config.yaml
d_mlp: 896
norm_place: "pre"
lr: 0.00166
beta2: 0.99
grad_clip: 2.0
warmup_steps: 223
Each number is 128 + 32 x the weight over its row's rms, rounded and kept within 0 to 255. Layers, rows and columns count from 0. Numbers have three digits each. The size before them is the row's rms in percent of the matrix's.

# layer 11 MLP up, 896x224, rms 0.0579, rows 400-521, columns 0-55
099:083163166101212151146116146159133117082130066061100044157101124141117195150127126105096109164165150125145083153101099084089142120110135121177173144136088076158123097103
095:100124129081118176153165139167077151153126100178148164110151145089102116111163134103146124154115162171137113144173105123068148091136111158091153111126040110129123167129
095:120146142141109108188098108071145157167110127144192136111179112201133093109147159151146140106131168150150146182119095167121100107148102129118121110141158132151087129212
104:150167055096132118134131118126102095125083094089118126141145123104126080084122191080109140117168153201101108105180068152161173113107132128096119141094177134158140095155
092:180129128127090057113124138113124076135088123137136042094082179154106157082164169147149084137102122131159095105152147090186171069132145151135113099170139149077133123173
098:095161110098111129184144099131133173087123135180103125152100120075083132112078104117075156155101169165060121182095188153140146159175112197159161121105125110128107123138
096:099121121099149171084051146132113137122104121136076149112099125043140204160101111126084140182122127177127145121152120131153168107064143121104172098142158145134176164078
092:167107140141071107127119133102146138165144123096083137139110077120134178108173146123146116175092115150149088120113148113129147167146189110076142132131134093185113127077
108:119162125132117150139108097081153146164139113166128154161151129101091144152114134104110131115151104144084071125129153069118144170124106133193133178108079160126127119107
111:140126134120145121151124092105116129136141094092174135149131199151129147106101108104044118141188131137123084116132141094149142085113112155121127083151109132134177179140
100:113175139151127139101142103156197166204125103173084108091142088128096155191144166056102151130084129125056081094155110117137096162142083134115133105118140128128077145121
103:171129160135133115153154125157118157130143067099140078137134117203141151141076106151081124142160167128128159118108106112146128186131144109092155087122076130127135069132
097:153086128101102076142159168114110130071147126141111140140103083184086185082136138150155117159136127169170168148109099146085132174099089153109158108102145143185067167157
093:134108100121096080114083094150181134148114143141096144118153129132106149072100127125102144115093114138126060075090125134162236158142128110105136150087128129185096123110
096:168123140106108124174101137133066066121091161127187101127085077167161183199142069156094174127159165110144105115135144064111122111114161126130161097174074095156165138111
096:147126122118098138168111130097156102150099120109169136137147117122080160126157107089085157137114128141104130080153154183082121105114144112105119165140091124160141161161
100:121110089143153120121102136102114117131115086106103144075112116174155109135126191143104126141129135131195135107109117145122161132144123099107148085113149097138121133083
114:176114143130158195133148075089108125132171138167126130106070175155152095091192138105099172140086130117151092139069083142095101142137104104169130136120159143154138107152
096:128102139135156135163156143105093068167131103123131114106120116139137125167096173053112073070132136189196130156088151107163092089129186152151104116080104064134108151119
091:106133125179210181128147137143132112192151116132133179120146150108114191151096111100156120116151128097133143143127084117107096170115145112141144120156148096094112119170
097:167229091111132109112138119135114132116134110109152082107137163167057149158125133109120106127159113125162117079145115094184140130095109123127113089121079162184105145125
090:093080145110110093127089109145134147138079073093165149078160114116175139112181076170097142108123161153144101128134218142142129073135173132139083074097162184150106098088
108:152113132111139134131112124104089113174139157110114179092158103163120120119118143138148107116145100145142094139121111134117207085120175104104084098145123163096115140068
097:144157110142115106159198115090137131108048109142102114142138045064023111202180101114129105103142130156121097111133102097128131093197147113144147174123134181115122100124
102:128117080127123126150124146125140083154125131133077065051113168157138092118145123007073079177110073118134144100158073104187139163127121162110112113132163121107148108101
114:147163166150151163129103134093169149143102093110108094190092155133153129190177075104072074172154138112105118123053141107133143107152127071141116144198088090122100143110
100:169114105066092117099117101099134075083110165140104121123077078087091179116140164173159104102082134131140118143176132162090176120114076163071154165131057087147123058140
105:088135177102168165117157153149111134128086126099150165136160182139146190116129127091096099124107103139152152144151138132150201114164151124122127115149175155198140119099
104:124212154116115104201159118142130174099087131113128129133122119096128142077102130119097163135141152162083134117189159156108114138103093117195086139159119150124126139122
097:163145128157122101137097157121112172103123058078110196118062080149131114074109140153105094135066169199111124161119137144141129107122112131136135143104129089110087089122
108:081182103131122127187129090105133191131107137105139131154125165106098121114108118128079114143165196160109112122176197093148105112125143107096109157172144168137143150125
106:175148108128144181129129055170068079131112123092135099128140084069184136083158176112167156133096129160152112131155163124137125107126172153096108094155102161154159165092
099:116117118176150162149115097121137145146058148103153149157105106126122134151118135120076178156085060213120119118086142113139085157143068177079164119165153142121160151142
107:128182056106092106160150112123108178108122153127084174160110158153107120119061153153079128104159139172083093093158087120099197130138110109141084134097132058161070114125
096:128038086142137101171147104118093169123077099094146127179145142156134166114095114097137079127123139132160098130193128135148166138094145080134130115065133126120099211141
089:136063128124137068193114132137162156119064154169122137105135095159125085111167109069123128124140096124138118065096158124168102193142107099090128122128111039168126130153
096:056086122143072119124168173119162165108126132117153045169147063115132115095203163120146116094109153137177124155128135110043083159094150168135119132087100152148073118119
109:147145120085161109147155105105116143119104145116154103148099140090077088113137224072108138145121149136066079120126107120150125131167111190096153125123078083129151160144
103:116148119122158119062169137120168095121142107104100177091150136090063113176126114101047113089101053174149114126132148138099156051146078141069136161099156136138148149114
093:140188154124157142168183122110111165176151152080087143142130116096105141116127103123136086094161074163160116092105116192163128179133129066083118138155080083154121101121
089:106067131084121083114178200133104167105061144118103117145108126086125173104111192135101145095083168110093145158163110140056098161115135085097106141094070144140080111170
087:141093126125103117166113120073129105093111140148173114110131095134060148119097099117147123121114200119156102119093142093140120230134128161186224114107133060098049166141
098:140165191097100143090138104140102121093116108130151089097167135127079119143107163102150135109125172152132136086117064112145187114139202113159169099117074198096118050068
099:163134167109086158082137116120147148110076125086073085056164159108115130081122108143121118118153159124103122113117089178128129209134083134092135181122091085200153094155
106:123133074085135089131164127113168155092136072145136115124078051180087133081097201092138143158142182144144098138201130126195149095140137131082069140118186169154120143106
115:171106149149197177143158139140114138120100097122093130075159126108166116121184151168128066111136125141148076102151101125055124150154142108099172127104124193141167205130
089:130094186103133109081185164188109104093068091110119172124092088142125133105178150149112171152134082126106157149147082122154128194130145088087099088149093145180109160169
095:121093102140068153189103088142150166087140144193125120097154148143080175188146108117098113143077148139093102103062111141144121122164172150104106064148115179120112134106
101:149145103120139166129150171075182147165068117149099159091142118120159092168178136131092058111189086171122143128131116106102120113171212042167083151114083146198143114068
101:175134194139134136116119119142099143078114104067091124138130102129144183110077119145103170129144141183154166064086141191056092106151139145068140113211126164143149124132
098:151136141091179157121149149147127139139097138141173132081152179115165132148117136111146164155107133098174098102161057171110180119136139154134108141163053176127101113127
109:060121178120207150129116070178104149150076148118096182120180150105144122107105098126097091158159096113121146105122091130169099043087158147128099121129084138102068208093
109:171103048091157104147145121143151144179091067124122100027172153147162160135126065129112091163124125146080103098155148135088125114108105166144020049145110111130141135109
107:122172120051134155174174108179168111097123109150139098135065146101143085108112181095138141149152176173121124168131108132167185090079134164125112151145099171124107112164
086:148113082064160156121114131153155042128095118068107092155145139172133162061114180123157133175109143132188066156104176152051148064120107136080084095101113153162100129165
090:106109065114151144153135089216166129134067118149177111144137117145135108111105128147148056137111154125075163103117140126114123143146111132131112094113151153145091214097
098:116122124133115189143110116159143079136145136131155117134096193061098151093179125076060148151121083139188068141114141160134140118150155135079147133170164176110082186131
099:127139083125180129174113113174140138070089120070116167088156124071192122127136151101118160082122197205123093124159107097102190177137057113147141108106119127148183153137
093:076156104080160141144161056172120092123089107125131137162122155205127161091109157156139093153161213151112157112111111056127094098127135161163189118129131091144079101153
099:145149103137096093102166188173134174131060084183150100194159168127103136125133146059113083087106144123130114126141120213130170149103140113124161142161126108187047135101
089:080112172103154118141178137130066090136080109136121135072127091156135166130112155144093148081127096182115113175111118209131091118105122147143152139070137109139104167113
096:090169180158197143177153177144121081112103104112102121102103135142140039091130168067166120102123139163149143168155126105106040121063175171162085135172165118131133120090
108:137142132110128089124184137070127161061144086135135138175239099175119142098146181156139122131197113172115092064143153105132101096109118161139079132139101090191147077107
105:146162161077130177183141080145112089158093124155135052176156110118115120159116155110104066120059100128082146158101104150121144139127121190167151145129123058142136110112
108:112094109141143161184135136111056103138118098142161104171161128170163091094112154094112124126089105124132098117133151165092118161153138097129122133079176144170134127173
103:070182155058171139146125105106104146064148159114099169109075175117164195129140148121084133095115138133142097138154071115132137117076133170096068119129094179162075133160
092:159117068111108164136158114155106091150058160077197110164136097154104108084115120142095122127143045161132104117057144109118187129097143135164117063124134102128096108096
089:152058160122116107135088155123136145167089126187155122107099098086126156085131117107075157096111102147101061100129157123163142164163115146176084152118082089150145142156
096:133099167091101186143179176093159148128137135120137148155133104119083121172171100125099077107142096146098144131113096136158072111117105186170084115165125162124189140114
097:095143089133173144112160133112086125123162096158064044137091069101102117144083126104063147138130157140063165139126160126146150105116167145175116133132076119153084091116
106:127151186132200185105130055085105091157109096156101154153129118066149187115119098100127171130139080125111107064048121111096196149169182086119120118166162089173098121157
101:152149123119136154095188171121179171109191082095096118138127179145018139122193125100107168122087146184155122147123156117115126093106138135157070158117111087108184122131
104:120121120090095166194127160195079107095044113158058167134138137128140130149119088077124132079111157160149124139148112186094112199130180107158112122144147165145175148149
107:150159128141092151161102108122111166132105149084159121170146107158137127112118104131113090115172102146072108106182100096153134165155085159092059118134083107163147136132
095:111140123129167120131112177147188058145146117162114108136109146108083135090099094152085081180135093141106123152169091186105177045161077132115136114089163134146161071098
096:123169101112111187162149162049143092143105104121126097070126057149161150105154125099168121123111085142074130080111042117105109121146093081131077155131168115122121129134
100:157218109101168131130138148095119161151113145177127147134116125161138103143142096172105079165202124170174132083154105095071212119098118131019132140166098153159116094076
101:175128167101144104119154119153114141093022074132124091150101168127155131137160143073094105169122109165111082156158106164072158169089155179128157137141112156183123150162
104:156162128108130157136176156143160091100138133127159111126081196110114094104186103117112116194136135175052134099156117064170118083124087136148152163131162159119118142164
107:143130095167109183179152129167112090151168077113160132142087155099140164132103136137154078195156102156139104121104128123166110086112104177160127125127134141133134117081
095:100117169116181129105140086143082156163143078125055178098150209096123128152113131154068101190109109135070150161138093156112170189121149120137141131132170113110073113103
103:184146092120113155115131116116129103151102115119100123100150124107150121138112090100102124170127148180103105024121115106136174165145156098136120088091154080110139102174
106:090127153134112125116087097168092143106160151149146176094162155152135128110103187121099158114140118167136126139123051129118144128115069112095127089157122159167106110127
097:092137142062135102115155161142130103139098100138123062108090127132086143092116135061109096106135159082108162089135113074193102156152130214149119129157119106170123101077
100:197127127200087169079133193099194179181083099134124157047117090099099113153122141124102155145156144156119070155083147161097143175114130107116142142115159102189199118105
101:124141100071144160143171115189136078164087054153117091146178127180126120113106191080116151169124132131100109124106126175176182103092101093198100134110116061111113178141
102:150143157133108130047103086118157128119099097037141110105143165109143165155183135153087157143107159106118118168068069136105105176141116165132129113143079179177163086115
090:110071120043127104181143082176051131100186127131104152149160114139139106155200146101102129113106114118125143156086117124108144157135202192091089069156123129110175195158
099:143149148154116180100093155121130082100121108134148172151129104063163070140196155108147065126083078199165106119097138144048119156154153169170102141130142129135148131102
093:089083106091100170115148140129105174164091143089193134071118155128146140141115188146122124141217147045114132174133058076156147070133161122178097136155112144119122068098
099:153172095180131142101173107108143125157075094130146069148162084199136139074176130143114115108148132153139132126162112150091129118177120154153136088096101129161131085158
094:106139091117132161093141100118120166118166092109155140106133123105099108171145111106153113075198133166143126111140158135141138114076119141189157107152054150162154108137
096:125115099112147133111130141091158175080043123117131190141160116121160148142124150171115099091097112122116101135102076130110130216102129137120122097157068117155169132141
104:157174144144167131151119142152129136103175127069082153066112113118082185126142236116054114142126051109102093111096110093146162126182049167169083122191130125165134109172
103:140190188129107170201151089137118172154200112110126090114139124085130146133143169110106063161113129131142088130116096174067231139119108086141131120122141144128141172119
095:093156127135087115137132090192155168115121098191059119149102131147097095117145144077000115144165111138057116106072091104105124100094120204159138101103128141166151139141
099:121111116115169143134169098101178151169174108088109127134060126120118147078109113177137146143136109167115101183141117083126087110151115144108175075137132111134129175125
109:137095078116095156118136123073083150116113108113077112103123215139130143179097119083091126120201169172110080130138076069078179102122090140109128112124065108189184114125
100:164128129142091120103089164073072120119151103100066127161156145085119118103163117147135143158123117152106082145095128146163085091117197175125185134169092133180114087100
094:114176131098104184156148117142100122070130151125156182152068087066177134133117138096112135097150125100133132103122113081098170097166165116126136114149155165148131117136
098:121147158142185132120091094156135089059124115136111138088159095109195167060075167126147081111108161121176128147159083188107191150119103081126065118122164109152139095184
108:115146194127149181096164149109154069152151061118154051119138106139148132146141145123159115133129168153124097152119114132095133109155115092097116121109138128133144090091
103:173123080101098089111160099123102148115099147137083106121110107099101192147097140073103150155063084167079072087094156143110112113176137122101156104156170099164153089089
086:091170201108081151135113152183128124098115116121107133137192147098129181156101103150110107217118123137125124106157110160053124126049124083057117117170121192133151130100
104:126180162148177089089097102161134118146168118103109072139147140113082123126171167124170140114132106141198126096124123109135117124174176114077136132214133096137144109111
091:089127084124112106110153149102126113128100146115136121138135180119139154064173129110114145150086197145081152119132114169111179132175160117120169129104074174142081165095
092:188131144106094108154127129111132123170092137111094161090180107095178042046132092175114174145150111148100113093128155146111162101152123185096151132150117133125138061143
102:169134132060140157170174150146073117123035081162087103149116151161129091093180154058081136121095227149104157088179103116122098167130198155135137149097149092094084145167
096:109136143105134136118165097105145099125109099119172066120119135098101167134095107097114091133158162163108115139134078131082129165119110125083116132077117120146082146087
099:175131108094067149154147106185178144149159116154055137133153175174094133172127119130133125165060116147114106109110111156177188082150153106103111068121111095157176114078
104:097120166069179102183068120129150137133072118103119078167155158136064086109131125123143131132107143161134115079112121109152104126126109138113148125105122076141124118168
102:151109120103149212161131118135130052116094093134124118154164086082072120171145141097141113125158168124224144129193099080113134124161135128088113127086153109118148035119
105:118111060075214226109153125120111111178152147072131128123077168144152109046176104126117113122140130148073128177162156129108108174144088214087131119070123068171083118094
096:141122077047082125171179104138119185138125091111142119087139185160176114073125091106072140115120132117149071175188199164094124113105122151161118081145114106136137152128
095:186114123083133170089131123157071190134109120137113177124127105158112177165097195115097138120135091092138169131106060164170154150139088134131153153152113217166139097115
095:131140089139123168122141113105163090113126102092130077178167155128149144077121125126139118186126114162182096123057173159042157152125111131133124135180130087109143087155
095:047125120094181166109165162134152169118102101055107097200162161141124146145133126106068083165098119183098069170073153160131140158091157082142057152120120123145109136105
097:111215136084110126157155155060161162139164103136165169113117100121109181163126112104081092164147115098172133139111142196052145169122102088105188124138127161114101054150
093:206131070143163097114077123169153160147160119082113049143105187176128189110145151142132170115111145152133171134078175117112125098228077134124165124115125099148069090074
111:165149104130134160138137081170138168112160090086111099183098135144112090122091110148090155088133105149115161067135132088096169145182170084153095162106126154127133048135
100:139138130133061126162179141179170144132072099089099168229161142151162113124098121097080094159138174191172158160120066129132125163175160099159098153153117159086138126126
095:125181142113122144137170129159102140154129128128121113142162153116079131125114154051115124089120124138112138094118118132182151100122159057097088111075090125125126146138
# layer 11 MLP down (transposed), 896x224, rms 0.0575, rows 400-521, columns 0-55
100:188115141109086152109168101053115150106099169205158121129216210162111127088117129141158135122112130117084157074144109145104119081163172108168115095167148183104126117158
091:122103138150136077099131173118135167126047167165104105145123137134125162121134129105150153130098167167120157128101107132187096144101092138103131162157208112116102127080
089:175111139109124131107108103187165125049102135138096127175083131085115197109158110076133116130142062110117097088137116107128196114134114117146147123102074150108110146101
113:189102158145146138101114126106180072145132168160130105145092089106163138120172087146140144097061164116091131147127154112124149148120089116121110106110153142102162108114
090:135118110127132134096097099126166143134162137076124205157160131062162127150136064134177147139113174108106118132084034128089167094104150112123116120146115146174117140171
086:183098111129151143061141113092126117152108163156167123080146104125108136126184167109136108130129129087154133101222109144080123119105131098100091126141178122128115148116
097:133174167134155065148095084119150108122149151100150125161034128090154134092173177114156161156117144119153176153100099189101161156094138087147160079163102116125132139089
092:080144087054152124153093130069133138062088158132166147157193148123142106164096178117164109097147111121109168168100121133131125121113141199186137160127087164112108159148
109:135150142149102107075084140127073158150103158203110159181127141190150132135086140153157166153100124131134189153139108122137086119092200190147139157166158130133171105172
115:112151123096110117090167223103149109107074115085182097096100098098123138107164178090163145107102104154190117137080140141059134146096145111124097190120200060121117136130
106:179139146086142107149174104049118085120093110137144146165159176103069141086140115149114091148164069097191099106104158082157101199146158135128087169130128158072178171112
104:151099123142130131144112156107099154097095173134122132165131138136090110118184104115159174142075110155131122077165117119133134134129140136135088114131101130154119177161
094:140124080162160158085170096127134134157087073181130063120106129074175063110124115138125128134174109141142109127133098160094103144094165120155089161199163162107182087099
079:123206173171142175154161151161165070074136172094154155102122170073130181125171114131098079113132092080118182064110104097061024096170116080140141111157112140115138174152
092:192133113107144136095156158142167160160083117081094191136151215091133136142084083157118178125153079183143112077133122183182131129160120129155090142083166134084112174138
090:136105080099192127056145160122053122126146155067121188103140137137144155169074093118148146166142131141159150095113111122121093198119128159124149201136154122086116073158
094:119147120142113103121153127138117163138047114185135131188178101077105135150169132103145093163154091083071154125098156115147136177134198093091107210166169112115097151118
119:118087152154185090146118138136131092192159118137168122087124165176130150138102119083161087105115108101140117106157192131171144166137125162131103096117177087128091137120
098:093189113172171137116052071113111166166139150084098120098044134095150150135187157185081147210134095160097065148110121095129082165153142121112137126135151109109165144119
085:139114121097144118118130146145171148065095144148133085146173091143144131093175107135125157092123115162069156090115107066093160120167123132143113183108118092171127112097
097:076115103105149133101133076087106186159139135127137179113109161110135206163101178096140126124083087094168112168121183139126201107123133112083059224205163171138138150094
083:116160088085110157158178112119152140080161147136126110196124100110120066177078104103146116132081133098154176140114092106117167134133154160066151210163099101116118135123
107:162130112100115111118082099098135174151140150136140144141129182132129135128121055113162106134133058161158154134104129105124109150182135146137129146120112113075151195119
099:127167130165137131122137125148113095109135046131118153137123110115102105105128170164149120123150134172151094103187153139157104158109092087127112143155142146181129112149
105:141099122156101129088131141164117173134085139159191118080124188136124070101147121074128084145120119089104115116103126179151151156149127097155061124044141141130088079087
119:157174155126076131139067066149177131105116124134104133161144144123097146086152147124148143170159139096156058181183078127098130162069108132180115155137064154148122159064
083:083141137164136151162159164162138133152140102172134119080143191198126107122107111111115163120113169148089139129129135116173133127181175067174115082090195165146090186120
105:131110192145112105094132101147145104159172117113188146098108083168133108165156133134088174094180111143096191120149131146120187041130092119086074090121122097108136131133
106:175136118106175132145186086097131115157052135128098129129120107100170143130164118133152090119080130137116106177161187145101128155147130093120151176131120125066124082078
102:092136119101155134153182124123140151141160140175074135143112158068141106109120184112056096186219101124143146104096141114207098147127159120145080095092122138174141079115
102:163102108129136065098130126067153094082116124130133127138133176138095088128155107145114147087159123097128196211138093116100156156152097071139148109154089117165089163103
098:143140130146156116104136118087136136153148094071178155071148133098122097170112133169083061060142140136155162124142091164097135140127108186136133091135148120147153123157
099:128180132115148110182138089166110083184140112161114131120129130146099140148145098130107148087151166147134138164093160134074141172092159122154131078202129121139122136158
112:158160112107124177133137093124125118180141127148104131159128118117149125075163113132120138040115105152139130162155151111110109120093151112116145145110189141103188102106
089:110150129163104122118120133149157110135126163097114105135121083117131093114160102107056171149162069054117105154125098095104097163130101138131144085143102087170140097117
087:133190154164120094111116097143146203116162197145100114140167098074119166133156147122088148149078080099098128102163098202095082172128136108114128128156182168145129083067
090:166154140120176130119078128104129097128143193075140138047112197153172160232134080109114132170142132117094146128154109113149116167096133139138124164149147102110142111091
112:096084155162086125133148134147165152106091125108109134144157168168121083157118132147175081138104099096169170157164084141094173175085146120105105170183081136181133102118
098:119138141128116110133088134192194110151137117086138133088100148151095162185113104169175078111146089104184135128192135141213111153142175194096118093144110167151160131127
088:061145166136169085132129164153162128115117119154170121082116124148191087128128173096047117068092165158105142140082121071112122143159140130163127101148126151090123114165
083:162135146132142107146042057119130106171162121108130097136133128157146126150128110085127139177108094147136070138110109119139164117120124190163145171175131153154094151117
079:072169140125165128103145099154174126175131127117124133125142143140133126153143172150094136148177129149160177140123140180091146053140151097070074152113164122122164118111
098:152151097187179085104171152100145179190070172160150096135144128135125093129160149139077124189116048103147058206165144123117101133127052166152084115175146086175121182123
098:114080138141102150080103154088110159138127150154102194090162116174128157075164172127093083091138133102157048175162121149115147060133152129118047110137165091058076134120
107:140089131154177128036174175083108164150075135136121117102126137125080148126144093116160130099167071078145190126105127133088110099099141124115151137126138128190110153185
117:178179096183111079143116107150072149145128165140144090123109110132146170142153167131091110099046095142108208116095151123093127077132143140082139151131216069119121162171
081:181120140091106159109132115108112162156164172123132157113170134122124142185133130139124105122166182178123109050085145184096113094108055143133086135125102123100168085115
092:150187148113206136122176151106101159177098115094134120102109133105126141068104110123168117055099060130104171117141100117070162133160058137098158119098091058118110100148
101:119173071150155083160132109154144126106120157116088187136157129131128194118148141135108097115118081158110078157133108082090124129034114164085115106135158122073149116112
103:129146167105124171139144157164135113112193110173160099052181139132184149112053143118116121090149140090097094089100134164089124124076140124066203159110131091087152199114
084:138164112126083062141157169146133128129114117082112126192107086148095127102167155161120138063152109169104171130121162158161107164078126106133143089099119110129121129140
113:084084159144132109106120095136115116161118173132098056087170134087154109151093087091183146139155151136096160141135158117162151085114109104166081131149109139099143121178
102:148179179115129113137153155067089103068121184152159098138180093106122175149143081088174128103094146016080145075138118106120118106147071152104130134145084212059146165181
115:136144129183148111150141103090143140166138140154133126120166146127094080124177107196128136126131141100123129100139127153162137120126223115087172194112133114164144185168
089:126145126151182112170139141152094137105084172117128185144156103074145121082082088154099090117141131128115172152171091089122153169140068177143102209131133127091139142136
085:109145143113122127057098196064160106103129140117121099119098132144138145100140091114052216158168182114124155142151147087134168121128118122116146165172137137141168105136
104:165139085096144143145142102103176114101158062135128112101099135159135083174028144169112157067151204123114100120110111139150128161117103131155106112172110096078137129176
107:121127105132117129176104103174131175158097070152171161140142103168135189112133177136143162048135082083092103109130135215095156100124114118139120141096170091084089146107
085:166072149152127102071094161097139114111174112157121116144103078101134134141115077082109155141115113189138146168136099169132103150069112138079117152159143194141147105086
095:138121147145128176145076113120079167108142127139086149075110110059139113128090188136180155093117131138141102223110110094176192145091106133117099084179143160114144183152
083:155150083143109161141107155131163172119151116112074106137146134118146101125108157080143143126095162103124098097133100085090082101154126108111114134163135146075116142124
102:124142136109145097146119111095107127158134131148159148095081191160133099127190107076125170179123148121161180136131144128112149075128106168045183101131124127074150147180
104:070093129112096076154149158123174086124138099092106144143089126088101145088160115159117177143126173091103043180150141106142189150131119092096088117111088162101111169116
111:077129185111116138113118163146159120139137169158112099167125144078147152074131164121098123073162118169111121100159095116121017087076187140088182170110076103072106184137
106:094105132082073097142114082133120157101134166159066133131123121140144139094109114110144218101142128095094176156108143105107076135180121120132084069116142116115122157119
104:131136197148133170142170144150190166141130139092166149132137139091091131151139110104197094137127164116213119079171132142207120095134160162164158121094071091106136098143
088:133190143157083095119162144083148176102132063117116100127073093110141146123183101124145124144089177095120097092159105100108093117126110145118128197153157186097121122083
088:150095153140087185117104107195167151072104112108100148149124158150134137148191145160147106178168145120143137110149078178088110097092179143147139082157127156113061122061
097:120087115077086133110103065150131138050117125114123136118112129110133105122148134160074134137128170108101094136087144123055159138066113161142176129123188115140111132136
093:132098171114127136140108092136112165148109177186131157124173156103112126112217110093140083139144094093128105180142120098085073187180153200172125144116123127170141126144
104:176185150127071101144137164127206143079157089096161189141058156068115081169130180087128154138156151114081172158072168153127181060141143188155148079111087172088151116131
107:169145161102183133108122109135123112145123146135101112056169190110142089175123122154188126096168077189103145055098085113114138143155120082188153140067164125096184117154
109:110104096077147161135102155123202121166173127075156087180071059102112109072172104101074206177112148145093164113149113174160159117152136114140059143074136141154074127105
104:133133143105183126130158126173125090156134158080116154147119109146126115124105140172144128142122118119131149154064125151134134082119114125094119138087139113098155171139
104:168123152120143112175135077139134121100122088121114098136152192133112153140143094146142118093130111152082180147108072079170116113184151083188156149124078107129130125210
099:085109136163159093127115145160096101182119191142128162150153122130130164194114085176137123168162089190162176159151131174139164105109127154153134117161110147140119123104
090:135111100130057140104114189157086113135120117136112145138101090117124137112115113096190173091125117092174062109137063129113090122136083153086169123150139101158091105168
106:102085131112123128190110118163171185089225120139105135121128121138150097110196156135192129155152108091100168078081126141159074108127199111117142180157143056145097111112
103:132124088107122157084094120142075179150134092117124138144155141137127094150074103133109111134138167120095125152127123196104072118090129170107055182138109116141146108185
105:148127131138107067163090184086062104113131167161165081143109150137103144183132142135134137099119113126125185134147119177110141126098082078164100154104116126123083202142
092:116111087096132146120159180147106108107122154066146090137115057126121126186195116098111153121174110159188145175111201102043137113080105142066119146077115117131158066160
108:119154116125111126115119174142123130104096195122120099146166112122116195169175132105137119128122099197064180138162163110140064117201175142149115091137131114086160106080
113:086151107199146115149168092128121160167156117125167159114118160182118112086105124094104100126101188174142158161144091104121117115080107166136181152122123114070170131122
094:184135116162093129144168068145101135112101105113147158158122128093104149118105119180114151128123129150157145133147157190099168107086134102167100048161228115153120118089
096:134096138105127118109107166114052195134078149131152168082127146105102157085155158143237122134145155121170120128119165104133123123073159112128139145134093221145163148087
102:108171139116157136108108089105167123145134144129065152142089125110134123111109152102143108120141190122166127133165134120139117089106154139121150197166112118107136061151
102:118154147139157166153099139098119081116176156095108074181124111115127091120137117148155121123084147136119088144068132135095096071076098116154143075117189112147143166105
088:151162122137078161140119095138118170157098113168124133154112103120131140125134157141193112117166138158172140078163115136173106112102157122137110160158140083160119140116
103:161179202152163134119165162094167145151135166187101131098138140092045194187108196139101166099128153099074068105095116031125121127136122105135178156169148080143110114141
091:087146079145128100156129179130106094133124055134072123117184165166130131134141084100142137100137072193122146120167157171113103164087143154115146139141139081084160151100
095:102143135119108130174067119130135101092105097121064152147125147141083147125186115129135148169055115181151094169148134105087123176087112154130163091131132158197130154126
091:141154142100153151126102076114138101150126176112125111118177180156130143094116136116117232094157188102123199111083160144124125136138184116131153077110224149166117176119
086:110117077121084074092076194162117124125147138122108117137126183140059123114214121115122210125138199185125133134120191166092121109166126119111120098108147124175113126149
107:113145128124075167097094144143111081104155137087111104113143158106111136096077137118134119119092060142094122143160110129126119170160127142135139112095124144042161161083
106:187088176081080129139137127111124119148140162167154122116103160122111114122118022137109056152098158129113146137105116161166097121102100111134112158172150131111116100122
095:149120055147161153151148119067144074137118085141162117126124105115107165116081148160148159132127160164118174086139132123166144080139112173099148160085069138142072103210
097:103182118132180028082094160026127163127108175133094109150155113155162131113163117083159095110144122194110157163109095135175089186116156115121161127140130124118143097101
112:107142179116123150133085147150099074121115163134146092115103106102081130119113138139092134112188157131093141170121111133180110108161093107113174160095158151171143105139
104:089164157077192157141117141135167136113085136069134136086184176135171110156171114125141095150121145141150109167105067122154172143118128058150145084124158162138115152103
096:193053121102145114184113090111099166122134123092090124135126118143150152068145117162148130109087129134087124092184114186116160144074165088137133120133127088133105134188
097:073148135161102092177044166128099106159151134081149077159121120139109135127100140074080145106132138117080066099139101079117126139140163147136156134050105141130146126085
110:065129115176071154115135132150082115090162169141139109190115125125113153079130246101080122151143150082106172154122074142104083088162140147181128111137095090094122162188
103:158120121156129157171197122112147105170104080141177116147165090109166132140056157104116055109116150147098171125171117150195132107153126109166079181092068169142107139159
078:108144092115114062154159130058164110155128101134143120167087126205106106121169114076084180125184153139124120111105137104135128097199103134165149162135115134111136091112
107:198166130136160129162129152123136076122126091139133083165155169154151179142094130089081084117130143099087138200107184109198094164136145162156129138118139157148157085009
082:135119178118113108146096089088122107137128138145160170102111064109131083153128146187072111115154073151137044140119127144092125108131086166134106130161134073112118098102
089:100117126128136156134119167148167133102158112137141061151106134180093179161150156099106059191123156118139179187152177106133137155148163063134098116088147146169084131110
109:110063191152115215188093124078109161162154142110127121128144101050149137154117178172180121168110120087140130126118132157172117095172136136148092098126112144153087134127
089:149100100118171160156087164107132136095147127144170147114142152181128109127182128156143130156140167095129102084120146110135149092110171121161116091090178166133134112149
098:143168102124182120079114161141130121149145193100187143120211094145149075098113101110100130094146101152122103160143103178122044094162104125156167118160172079123220086123
104:170076106173105111163126113103159126126138103138151156115111121174173173138145156112121087114073130108138078178106094140129144133149255081089167193122113114147104099119
108:117109129183135124118093147101116144159089125133150114187151156085161150099136142184080106158127162095110156106091208089142142142120060110129171146172118174124162088156
109:116096173125105119230060140068148144079179112188129165088151146130171103165135151100134121135117117203142109127154137067158108127137102074054102114085036114175116131130
103:170155187181101136075130059137168133093093119138090106104093111099129143190173105116078174155147112144104133110117080140150115106150078088141152142126113139148179104125
097:045180149142138092166179153146145164136085141064090102126122168060066086147113131204123130122143105089127090115093149115151161125126166141118160100140154106126146093090
098:153124161138207065154176133192084161148121144153151121133134159105120141106182176133111125072147131101069194158159188141087066159104184086128125119142124135126122085108
090:093103096152085084099168119124096140141173160188119086172120146189157114128143144134174167140109076094200134157102149137101161113113137102166180066143114071140211154146
098:143150112094145115185129110175063149173124059127150147130114149130105094137092147138168119132110132108113097111160128150151128104077113130130122055078150112137141147132
089:079148187088120153167134105146110109112139166155113112117110111107139076096075112168123115084148096112149129166141093082077106169098154130229131131138134164119159138061
112:059132189088146164120130192130118154099083136108120094086153130155154126186083162184092125202145163100179040110142135136187079098146121160125097143143184143053116136143
099:164103069130115137080079098131126167136176109100162127129103103065142161136138124155094159168072040148111122132127165142091123094119123092094169052121095154175188124162
098:101126158158154135106110138127160143128165104122091181172063175160206120106127121143164128121107102087109102115150085106091103181136184132097139113136178187149143097122